From a checkpoint of a small transformer trained on Wikipedia.
Architecture: LayerNorm before each block, learned positions.
Each number is 128 + 32 x the weight over its row's rms, rounded and kept within 0 to 255. Layers, rows and columns count from 0. The size above them is the row's rms in percent of the matrix's.

# layer 4 MLP down (transposed), 640x320, rms 0.101, rows 603-639, columns 0-63
size [111  91 110 106  98  63 105  89 106  92 100  94  94  92  86  97  94  95  93 113  87  94  83  98 103 101 106  93 102  95 104 100  94  63 101  95 103]
[[ 80 121 140 112 125  86  96  69 130  74 101 144 100 114 119  95 105 161 168 100 157 143 112 118 143  89  75 159 114 161 179 165  92  83 162 136 107 125 168 161 109 113  70 140 126  87 125 153 121 132 116 193 103 107 136 144 129 135 134 114  93  68 106 151]
 [158 162 127 127 156 126  75 110 129 128  86 139 110 154 112  84 186 159 125 128 145 158 156 127 109 134 132  73  84 108 138 141 153 169 101 107 181 132 161 141 122 204 113  92 106 133 202 147 206 105 144 127 134 108  96  71  73 157  90 158 104 103  98 210]
 [122 117 147 143 130 106 120  54 136 127 185 209 142  86 145 120 159 153 130  97  97 135 172 123 108 119 109 119 160 140 139 131 145 169 146 104 128 147 105 123 135 119 134 134  99 104 172 125 146  96  82 132 180 112 140 121 141  94 150 136 140 143 148 171]
 [176 138 137 161  86  85  98 127 123 124 109  98 107 185  62 120 108 124 129 125 124 130  89 134  98 171 117 141 171 155 134 180 110 126 124 149 147  94  91 158  94  89 148 133 138  99 132 131 128 125  85  90  91 114  84 107 102  87 132 170 165 120  86 171]
 [ 92  89  96 126 153 101 124  69  53 207  76 106 109 151 116  75 111 173 135 138 179 126 137 135 130 124 123 110 164 120 136 141  81 120 147 145 139 148 197 182 151  97 152 123 138 109 116 168 142 159 110  86 105 157 115 153 117 159 149 163 154 114 139 145]
 [104 115 130 166 152 150 119 151 141 168 105 171 129 110  95 111 100 147 125 143 119  80 141 126 127 117 169 128 126  90  39 140 144 161 134 180 140 126 141 120 145  95 126  49 118 160  46 126 160 143  90 186 170  43 145 126 126  98  97 146 105 110 146 115]
 [ 89  89  66  96 157 133 139 158 119  96 123 178 141 121  96 118 150 210 177 170 142 137  84 115 107 169  78 110  78 163 127 240 151  74 119 134 131 133 167 183  95 174 127 116  81 103 142 170 122 149 103 130 135 114 132 124  97 181  94 145 174 197 149 175]
 [102 103 143 131 166 144 124 155 204 114 104 150 120 102 122 149 130 135 120 109  84 116 104 138 131 134 118 111 185 127 110 171 126 122 145 121  89 151 149 114 172  73 164 160  97 133  66 159 106 102 117  80  81 153 150  99 116 125 156 135 197 202  75 161]
 [191 122 129 125 123 111 172 119 109 127  76 127 127 193 120 197 160 112 118 112  86 151 159 171 130  84 125 108 127 159 108 132 129 114 189 130 147 166 231 176  95 140 134 131 124 123 193 142 144 101  40 128 110 109  74 149 132 136 128 170 158 150 102 120]
 [ 67 130  99 143  97 108 157 151 164 115 144 130 128 121 141 115 128 114 121  92 141 167 179 146 111 181 164 118 156 157  95 142 119 146 188 127 145 118 120 121 157 183 140 154 175 171 116 144 150 148  75 105 130  65 146 138 135 177 153 144 143  86 117 152]
 [129 101 144 149 151 110 120 164 163 162 148 161  94 129 144 161 143 104 150 102 132 178 126 170 184 122 121 121 131 141 116 117 121 138 174  92 150 162 135 165 121 126 147 117 185 104 106 105 101  98 143 131 125 126 111 132 176 119 125 150 146 106  71 150]
 [ 90 183 106  48 143 125 128 134  87  84  77 151 109 180 132 179 125 125 178 118 112 171 148  63 155 164 142 137  58 155  99 134 104 112  80  58 155 120 146 124 132  87 103 105 163 142 114 101 135 127 126 127 118  97 207 115 106 111 106 126 170 170 238 147]
 [104 147 114  59 139 125  92 144 159 135 111  98 121  87  93  99 167 154 148 118  49 139  59 191 167  89 111 114 132 112 121 187 131 181  73  65  82 129  94 176 169  97 106 117 116 148  96 144 130 117 100  57 176 142  99  69  95  70 113 106 206 103 144 142]
 [ 95 173 103 133 117 100  40 160  82  61 142 122 161 128 123  95 111 105 191  75  78 107  98  95 138 188  84 128 182 108 100 151 122 117  78  55 194 134 141  94 137 130 166 134 124 122 139 149 129 114 164 138  78 120 115 128  98 134 117 100 149 134 168  94]
 [ 73 192 149 120 142 116 157 193 134 132 161 157 136 131 106 118  73 142 133 168 110 122 126 104 153 143 103 146 156  98 116 139 124 146 100 126 141 103 155 135 171 188  69 149 179 127 134 113 151 132  92 137 117 114 115  95 177 118 153  81 134 127 128 161]
 [ 83 140 137 162 122  86 109  91  61  89 212 137  76 129  99 169 156 156 145 226  58 113 199 137 140 114 138 127 150  83 124 166 132 103  67  86  96 111  85 121 106 141 124 202 131 132 128 165 152 161 106 122 150 121 125  33 125 137 148 131 113 144 172 115]
 [124 148 149 108  94  92 128 138 138 154 199 138 132  62  70  92 139 169 158  97  52 113  77 121 127 110 168 129 103 172 160 158 125 125 113 127 102 132 165 129 168  97 142 148 167 100 156  43  62  99 154  87  79 106 107 174  88 115 143 118  96 168 139 122]
 [164 117 116 146 135 110 119 128 116 141 155  92 148 131  61 124 135 155  41 148 137 159 182 166 144 154 111 178 159  96 119 170 186 183 191  98 114 100 117 145 127 163 196 117  80 127  81 176 102 124 119 139 150  90 169 116 147 141 144 133 132 155 142 160]
 [114 165  68 161 100  96  84  93 136 145 146 129  82 113 149 132 142  81 109 109 108 137  88  99 156 149 127 109 145 160 131 138 117 123 177  97 118 129 105 141 145 100  83 123  78 107  69 114 115 153 122 116 127 153 124 172 156 170 158 112 179 173 161  89]
 [135 158 112  90 163 123 114  80 122 130 108  93 172  81  81 110 127 137 123 114 195 165 118 114 128 155 144 133  82 106 118 145 134  93 105 136  78 108 186 172 112 167 128  48  89 143 125 173 173 129 110 138 105 136 136 102  75 119 150 114 133 144 151 111]
 [124  94 128 121 130  78 145 122 120 102 129 206 173 118  99 113  80 131 123 169 161 139 117  67 123 124 148 148 110 127  31 100 131 120 169  72 168 205 111 105 187  96 124 111  70  66  64  95 132 144  85  86  60 135  93  53 156 150 147 101 132 148  99 125]
 [140  88 134 153 123 156 125 132 118 107 171 131 153 145 130  56 161 110 170 120 154  53 164 107 164 172  78 115 126 172  72 146 138 132 132 132 126 162 138 130 121 105 150 175  90 145 138 131 110 104 152 155 220  75 147 126  98 108 111 142 171 148 133 160]
 [131 156 170 152 127 106 124 125 128 110 204 106 112 121 111 159 134  88 112 168 102  92 112 116  95  98 118  66 144  78 143 102 114 178 131 128 175 180 150 115 189 148 105 136 119 146 154 156 146 112 115 138 112 199 125 156 147 110 133 154 144 161 140 116]
 [122 105 158 121 104  99  67 131 165 117  82 133 163 218  87 151 156  41 124 127 175 107 137 112  78 123 107 120 110 123 138  96  77 156 154 124  74 177 195 144  49 102 124 173 112 172 113 125 119 176 141 179 120 144 101 129 118 131 172 148 128 135 142 160]
 [145 156 134 131 110  62 176 191  77 166  84 140 183  94 234 137 117 175 177 125 135 110  94 153 129 157 132 147  89 133 167 151 148 112  93 111 143 127 182 131 180 175 159 126 158  99 126 107 108 119 183  75 131 128 122 129 143  95 118  98 135 102 189 185]
 [156  97 112  97 173 125 116 111  99  91  88 173 113 124 133 128 118 169 189 138  50 119 192 158 100  81 162  70  95 146  81 141 151 155 201  91 135 123  75  93 122 112 187 157 225 166  97 121 134 108 112  89 120 164 134 120 181 136  93  60 124 146 146 187]
 [118  85 136 106 117 126 107 131 163 103 111 121 129 142 118 124 146 133  67 186 199  75 162 165  84 112 101 113 120  84 115 178 160 109 148 152  86 103 121 160 136 123 136  83 138 104 134 148 171 116  99 131 151 142 204 151 133 129 135 126 146 100  93 139]
 [129 159 195 157 122 109 156 153 142 118 129 120 165 113 169 124  87 140 125 154 133 152 113 141 169 205 102 116 122 133 199 104 105 160 116 181 149 152 108 183 155 113 101 125 150 119 111  84 159 177 151 171 150  69 100  67 129 110 157 130  91 134 117 113]
 [168  89  96  97 152  97 100 126 207 174 110  86 139 108 101 115 168 145 148 131 140 110 115 130 184 125 127 210  92 178 161 100 121 156 142 113  87 172 125 139 146 110 173 100 132 113  92 121  52  73 112 117  98 153  97 183 180 155 163 101 149  82  58 154]
 [145  93 186  58 163 109 113 123  68 142 117 124 110 120 130 122 175 144 113  84 171  66 154 158 127 122 156 144 188 109 173 118 145  72 140 153 167  63 102 114 147 119  84  79 140  99 154 133  87 133 107  95 114  90 148 145 115 111 145 161 126 116 142 121]
 [113 128  96  86 122 163 168 133 175 110 198 138 115  99 175 155 158 115 121  80  99 153 161 114 156 135 138 100 124 116  94  85 161 136 111 141 133 170  96 114 120 132 158 172 112  97 137 116 137  90 115 133 114 210 117 107  63  86 138 177 155 149 102 167]
 [148  79 126 128 117 135 136 156 105 127 179  83 167 137  74 131 207  98  93 126 138  94 138 138 147 139 160 172 129 127  85 110 120 101 170 131  71 144  65  85 176  81  74 128 150 106  99 175 148  93 152  77 172  78 120 116  96 136 119  79  61  96  79 101]
 [103 111  98 123 150  69 127 131 154 171 150 155  99 112 115 219 108 139 157 129 134  69  80  82 157 122 176 140 165 102 108 105 171 120 146 103 140 109 155  88 134  71 131 125 176 137 113  71 123 118 181 102 111  99  76 142 160 108  98 150 143  95 151 110]
 [137 109 123 154 125 131  95 102  82 129 147 188 190 118  73 125  75 129  94 142 167 141  64 121 112 170 165 197 141  83  33 127 104  42 135 106 141 146  89  89 167 124 155  73  69 163  67 133 149 140  68 152 118  58 144 124 167 136 134 126  76 107 138 177]
 [132 143 156  93 129 148 141 126 122  83  74 148 116  95 158 135 121 168 186  70  49 169 135 157 117 149 111  78 144 145  95 129 147 108  64  96  83 164  98 132 124 138  98 138  89 107 153  65 117 104 158 112 101 121 174 133 188 126 158 110 132 138  74 135]
 [113  94 137 106 148  98 103 148  71 135 140 151  57 140 146 122  63 177 112  55 184 117 128 124 118 175 103 116 143 119  68 132  85  83 119 147 154 136 127  88 133 125 157 115  73 165 147 178 183 134 114 143 157  67 147 117 146  72  99 150 150 131 182 144]
 [ 95  83 163 111 175 123 155 167  84 147  77 173  97 155 158 145 158 146 104 160 123 137 141 134 167  91 197 126 104 110  96 121 215  72 170 171 136 112 131 153 168  75 134  84 130  75 147  93 140 179 136 114 103 132 148 112 167 127  72  44 129  58 115 162]]
# layer 4 MLP up, 640x320, rms 0.0968, rows 604-639, columns 0-63
size [ 98 109  99 100  83 104  93  95  92  98 111  90  92  89  96  99 103  95 109  85 102  81  97 100  91 101 102  98  93 102  96  87  80 101  89 108]
[[132 110 172 206 137 149 162 121 156 189 161 115 125 162 117 137 150 142 114 154 112 153 126 102 126  87 127 175 136 153 191 184  98 117 152 186 110 106  71 138 168 142  73 117 143  98 118 124 152 144 180  88 154 113 157 114 128 103 106 189 132 112 160 112]
 [ 96  99 171 180 138 133 117 116 149 131 118  91 111 133  77 138  76 100 127  99 176 104  82 148 147 112 163 131 134 193 102 112 121 120 105 183 162 167  85 124 140 147 178 182  75 130  98 131 123 140 142 118 133 154 159 131  89 165 142 154 130 156 117  68]
 [145 153 126 128 135 188 146 125 131 131 119 125 135 104 153 126 125 116 178 172 149 174  97  77 185  89 141 141 156  64 112 175  90 122 124 171 153 158 184 157  87 116 139 138 166 104 121 131 154 114  89  89 153 180 110  99 131 122 114  52 107 153 146 124]
 [ 83 130  93 125 134 130 125 117 192  31 138 153 148 138 118 141 112 139 106 109 119 134  98 118 108 143 207  95 149 182 129 141 135 131  86 113 144 168  62 180 106 102 147 105 229  86 154 147  93 139 191 136 126 200 120 123 105 122 138 134 123 129 144 112]
 [ 84 134 130 183  92 128 158  72  56 109 166 108 128 165 146 145 101 113 138 112 161 112  92 173 162 158 105 152  77 179 188  98 115 112 124  91  81 138 133 121  84 150 121 171 164 142 199 146 123 115 126  79 131 139 133 139 130  86 152 141 166 178 122 129]
 [170 120  81 162 132 145 146  99 163 139 155 104 103 107 154 146 167 153 170 117 171 129 101 146 125 190 121 154  72 150 165 104 155 118  65 162 129 125 122  91 168 118 190 133 132 143 209  57 104 117 158 146 129 122 102  64 125 113 141 144  95 160  91  79]
 [130 149 129 109  83 101 148 124  86 173 145 182 109 124 105 145 104 124 121 105 152 158 136 113 150  78 108 118 122 157  66 111 110 135 108 161 141  93 129  76 118 177 125 110 102 142 142 176  97  95  90  91 191 150 141  94 115  97 154  65 112 168  99 111]
 [123 109 177 155  93 207 112 110 154 140  77 189 114 139 123 172 108 116  64  92 113 137  85 130 144 163 144  87 147 151 157  97  93 148 155 124  75 166 112  85 103 111  91 203 159 121 141 118 184 102  96 167 185 107 173 109 123 163  66 121 106 143 188 176]
 [132  86 138  83 168 146 121 122  78  82 138 115  85 133 163 156 111 136 131 196 111 105 158  76 168 151 159 160 184 131  95 158 130 128  95 135 165 141 140 111  87  87 168 119 131 110 143  85 159 102 127 129  64 148 173 154  95 138 162 114 114 131 114  78]
 [ 64 113 111 142 122 169  71  55 133 111 150 135 193 152 111 138 105 138 127 103 142 167 150 124 131 159  94 141 146 155 113  70 188  81 106 124 163 169 148 199 114 144  81 146 125 123 122 133 119 101 164 183 157  90 104 147  72 152 104 118 171 103 113 192]
 [142 106 105 142 174 139 131 125 154 136 134 195 125  56 154  77 151 140 108 163 146 131 120 130 131  54 132 120 172 115 156  90  74 109  98 163 150 109 159 112 159 198 176 111 104 120 140  88  75 153 152 125 100 166 127 142 184 170 140 127 196 110 112 117]
 [100 104  95 155 144 116 119  97 124 134 119 170 219  88 103 168 111  30 108 191  89 123 105  79 138 118 116 137 145 112 116 112 108 118 143 129 139 103 154 105  63  98 150 117 102 134 118  84 131 114 147 155 124 117 151 197  94 162 189 139  97  99 185 115]
 [144 158 148 100  92 142 156 166 169 167 149 114 169 120 107 142 107  52 168 136 158 162 122 113 105  61 207 140  74 142  94 108 128 113 139 150  86 191 168  87 115 160 151 102 149 152 159 156 143 185 115 113  70 136 103 142 164 188 103 159 120 134 125 122]
 [133 110 103 124 186 130 115 134  99 111 112 178  97 205 100 104  78 123 127 150 162 170 111 136 165  99 122 169 103 114 117 113 153 156 109 163 134 117 135 103 149 128 158 109  84 149 139 164 102 140  95 181 168 126 135 146 130 131 117 117 101 189  72  97]
 [101 132 142 197 166 121 226  93 146 115 159  97 154 106 155 135 127 105 129 114 144 140 115 103  89 139 124 135 210 130 144 151 167  91 104 134 219 127 125 102 113 160 184 159 106 120 139 137 116 154 139 120 159 156 121  84 141 131 111 143 171 112 138 107]
 [105  58  98 104 172 155 149 152  66 107  86  99 124 128 139 138 150 147 118 138 133 182 132 160 183 133 134  83 146 123  87  88 123 127 214 133 154 154 128  87 104 152  86 173 139 140 110 151 128 112 142 153 139 116 118 108 183 142 108 147 172 108  83 146]
 [131 116 103 193 104  77 132 122  78  94 127 147  78 143 137 117 148 149 121 109 168 119 148 156 133 186 164 104 151 115 134 109 175  90 129 172  91  58 140 139 212  81  67 122 152  84 105 130 168 172 146 125  97 101 115 127 112 129 173 121 162 167 112 122]
 [139 117 148 113 128 108 229 146 153 100  92 161 164 137 176  83  98 117 152  91 141 128 143 125 131 160 112 133 142 154  96  86 147 101  61 182 137 130 145  98 100  86 118  91 135 203  98 182 163 111 163 117 111 130 135 128 130 100 137  69 123 107  87 151]
 [ 91 118 121  80 124 183 106 160 120  96 118 146 112  66 135 165 130 144 197 166 123 128 103 180 128 114 137 149 124  85 165 155  88 152 145 165  60 215 153  46 116 150 121  80 149 113 141 116 148 114 128 170 213  99 126 170 124 149 123 123 172 157 181 142]
 [108 153 105  78  88 110 147 107 154 153 173  88  90 129 138 194 179 152 119 165 115 163 123 166 108 155  95 111 113 139 122  61  74 130 155 156  69 107 149 119 174 210 106 176 142 128 219  96 156 156  75 133 146 175 107  80 150  84  71 195 170  50 150  78]
 [115 121 100 158 132 171 179 119 120 119  69 161 195 152 142 158 120 132  95 151  75  89 156 144 191 108 142 145 135 157 138  72 112 127 158 111  96 173 152 108 122  81 136 150 124 132 151 145 107 141 142 112 155 118 128  79  87 135  76  86  96 182  68 167]
 [157 118 135 108 157 143 130 113 100 166 102  92 111 140 147  95 133 204 135 160 153 180 168  73 153 199 134 136  98 172 143  74 130 114 154 107 116 107  89 116  64 117 114 108 148 141 139  83  98 156  80 118 123  95 121  92 138 164 183  57 124 100 164  99]
 [121 118 122 180  99 189 169 122 136 103 137  95 102  77 161 160 105 171  65 104 148 112 147  90 165 110 142  48 132 127 150 154  41  87 105 155 136  84  56 146  87 113 113 156  76 133 145  97 184 172  72  57  40 133 146 115 144 150 161  86 140 150 144 124]
 [186  82 149 101 147 159 131 151 173 120 139 162 183 160 170 101  85 127 134 111  65 115 139 121 113 160 140 135 129 121  84 129  78 159 146 153 102 152 129 166 145 132  89 154  96 127 114 119  99 169 132 144 155 140 142  98  97 102 137 113 142 179 181 165]
 [ 96 103 128 119  99 116 115 120 109  98 150 126 127  89 135 151 170 120 119 140 120 140 181 110 132 142  49 134  82 172 142 138 137 109 136 135 127 134 153 148 115  91  50 147 160 123  83 125 158 130 182 166 173 105 111  98 121  85 115 126 138  93 100 132]
 [ 76 113 117 167 186 145 117  80  91 182 107 100 130 109 152 130 134 101 121 172 117  85 124  58 143 213 130 131 122 111 199  67 154 145 102 156 144 105 124  92 129 148 131 126 101 156 113  91 129 119 120  81 149 139  87 139 125 159 158 152  90 167  90  96]
 [149  90 123 104  78 126 154  77 113 111  88 136 168 134 167  93 107 138 135  99 132 139 159 141 112 173 149 143 103 153 140 110 112 166 129 168 178 144 113 115  85 145 174 146 126 185  91 152 134 105 117 216 108 105 152 156 138  84 140 115 131  81 102 219]
 [171 164  86 116 124  98  58 128  94 150 131 125 128 150 146 111  80  79 111  80 194 103 115 197 113 116 122 127 152 102 131 190 159 101  83 138 142 139 103 108 157 122 146  90 116 127 192 170 218 110 135 107 140 138 114 119 211 125 149 192 135 114 123 153]
 [126  85 110 149 106 144 106 142 173  80 136 149 169 132 142 146  36 101 155 148  80 142  96 132 124 184  87 111  61 167 104 141 149 164 136 115 162 165 160 171 113 130 175 236 101 137 105 105 143 119 160 153 198 110  89 118 136 115 146  87 158 124 150 131]
 [172 106 139 113 200 135 139 113 171  95 128 146 129 115 102 104 156 147 158 157 141 126 187 176  94 161 140 176 127 141 133 143 116 188  93 121 177  95  94  82 147 128  58 150  97 158 169 111 139 110 117 150 168 121  99 140 179 145 141 156  97  83 181 106]
 [ 89 161  91  97 133 193 105 129 119 148  71 117  99 119 149 123 104 213  98  99 136 134  92 131 153 110 142 163 125 184 168  97 134 128 158 140 172 104 123  49 147  95 110 148  84 121 138 115 134 235 123 214 171 140 183 181 145 176 123 106 131 130 163 143]
 [154 146 178 148 102 149 125  99 128 146 123 106 100 118 159  92 127 135 195  83 109 111 142 111 154 127 116 131 119 160 153 181 168 154 169 105 120 125 121 100 162  98 129 123 142 154 179 169 128 169 176 149 127 116 138 122 109 154 181  80 115 207 175 128]
 [123  88 171  91 181 180 121 110 130 102 142 118 146 133 143 122 113 158 173  79  80 110 144 122  68 156 112 101 160 178 202 188 173 158 127 153 101  79 130  75 163 152 153 146 130  70 136 121  87 127 199 113 131 205 108 105  91 121 127  85 160  99 129 144]
 [ 83 170 168 163 157 146 167 160 146 122 103 103 142 139 128 117 150 121 108 131 135 107 187 122  98 121  88  84  89 127  83 106 174 104 165 109 122  97  80 151 134 185 150 138 124 164 138 177 163 113  99 114 114 131  85 162 112 154 158  67 154 164  89 105]
 [187 115 127  54 131 184 140  79 134 117 101 206 140 134  84 109 114 154 149 146 160 122 106 151 120  60 101 205 162 159 126  86 104 121 171 141  96 173  90 133  79 176 125 193 104 130 145 156 109 179 143 140 175 158 152 125 114 152  96 103 105 137 137 109]
 [113 170 129 135  99 162 149 168 146 121 168  65 127 210 115 151 130  52 123 142 175 142 118 196 107 114 101 219  83 151 167 123 113 154 153 118  92  88  61 141 152 130  52 141 121 143 142 132 105 126 188  82 132  99  91 206 104  66 175 173 118 148 146 125]]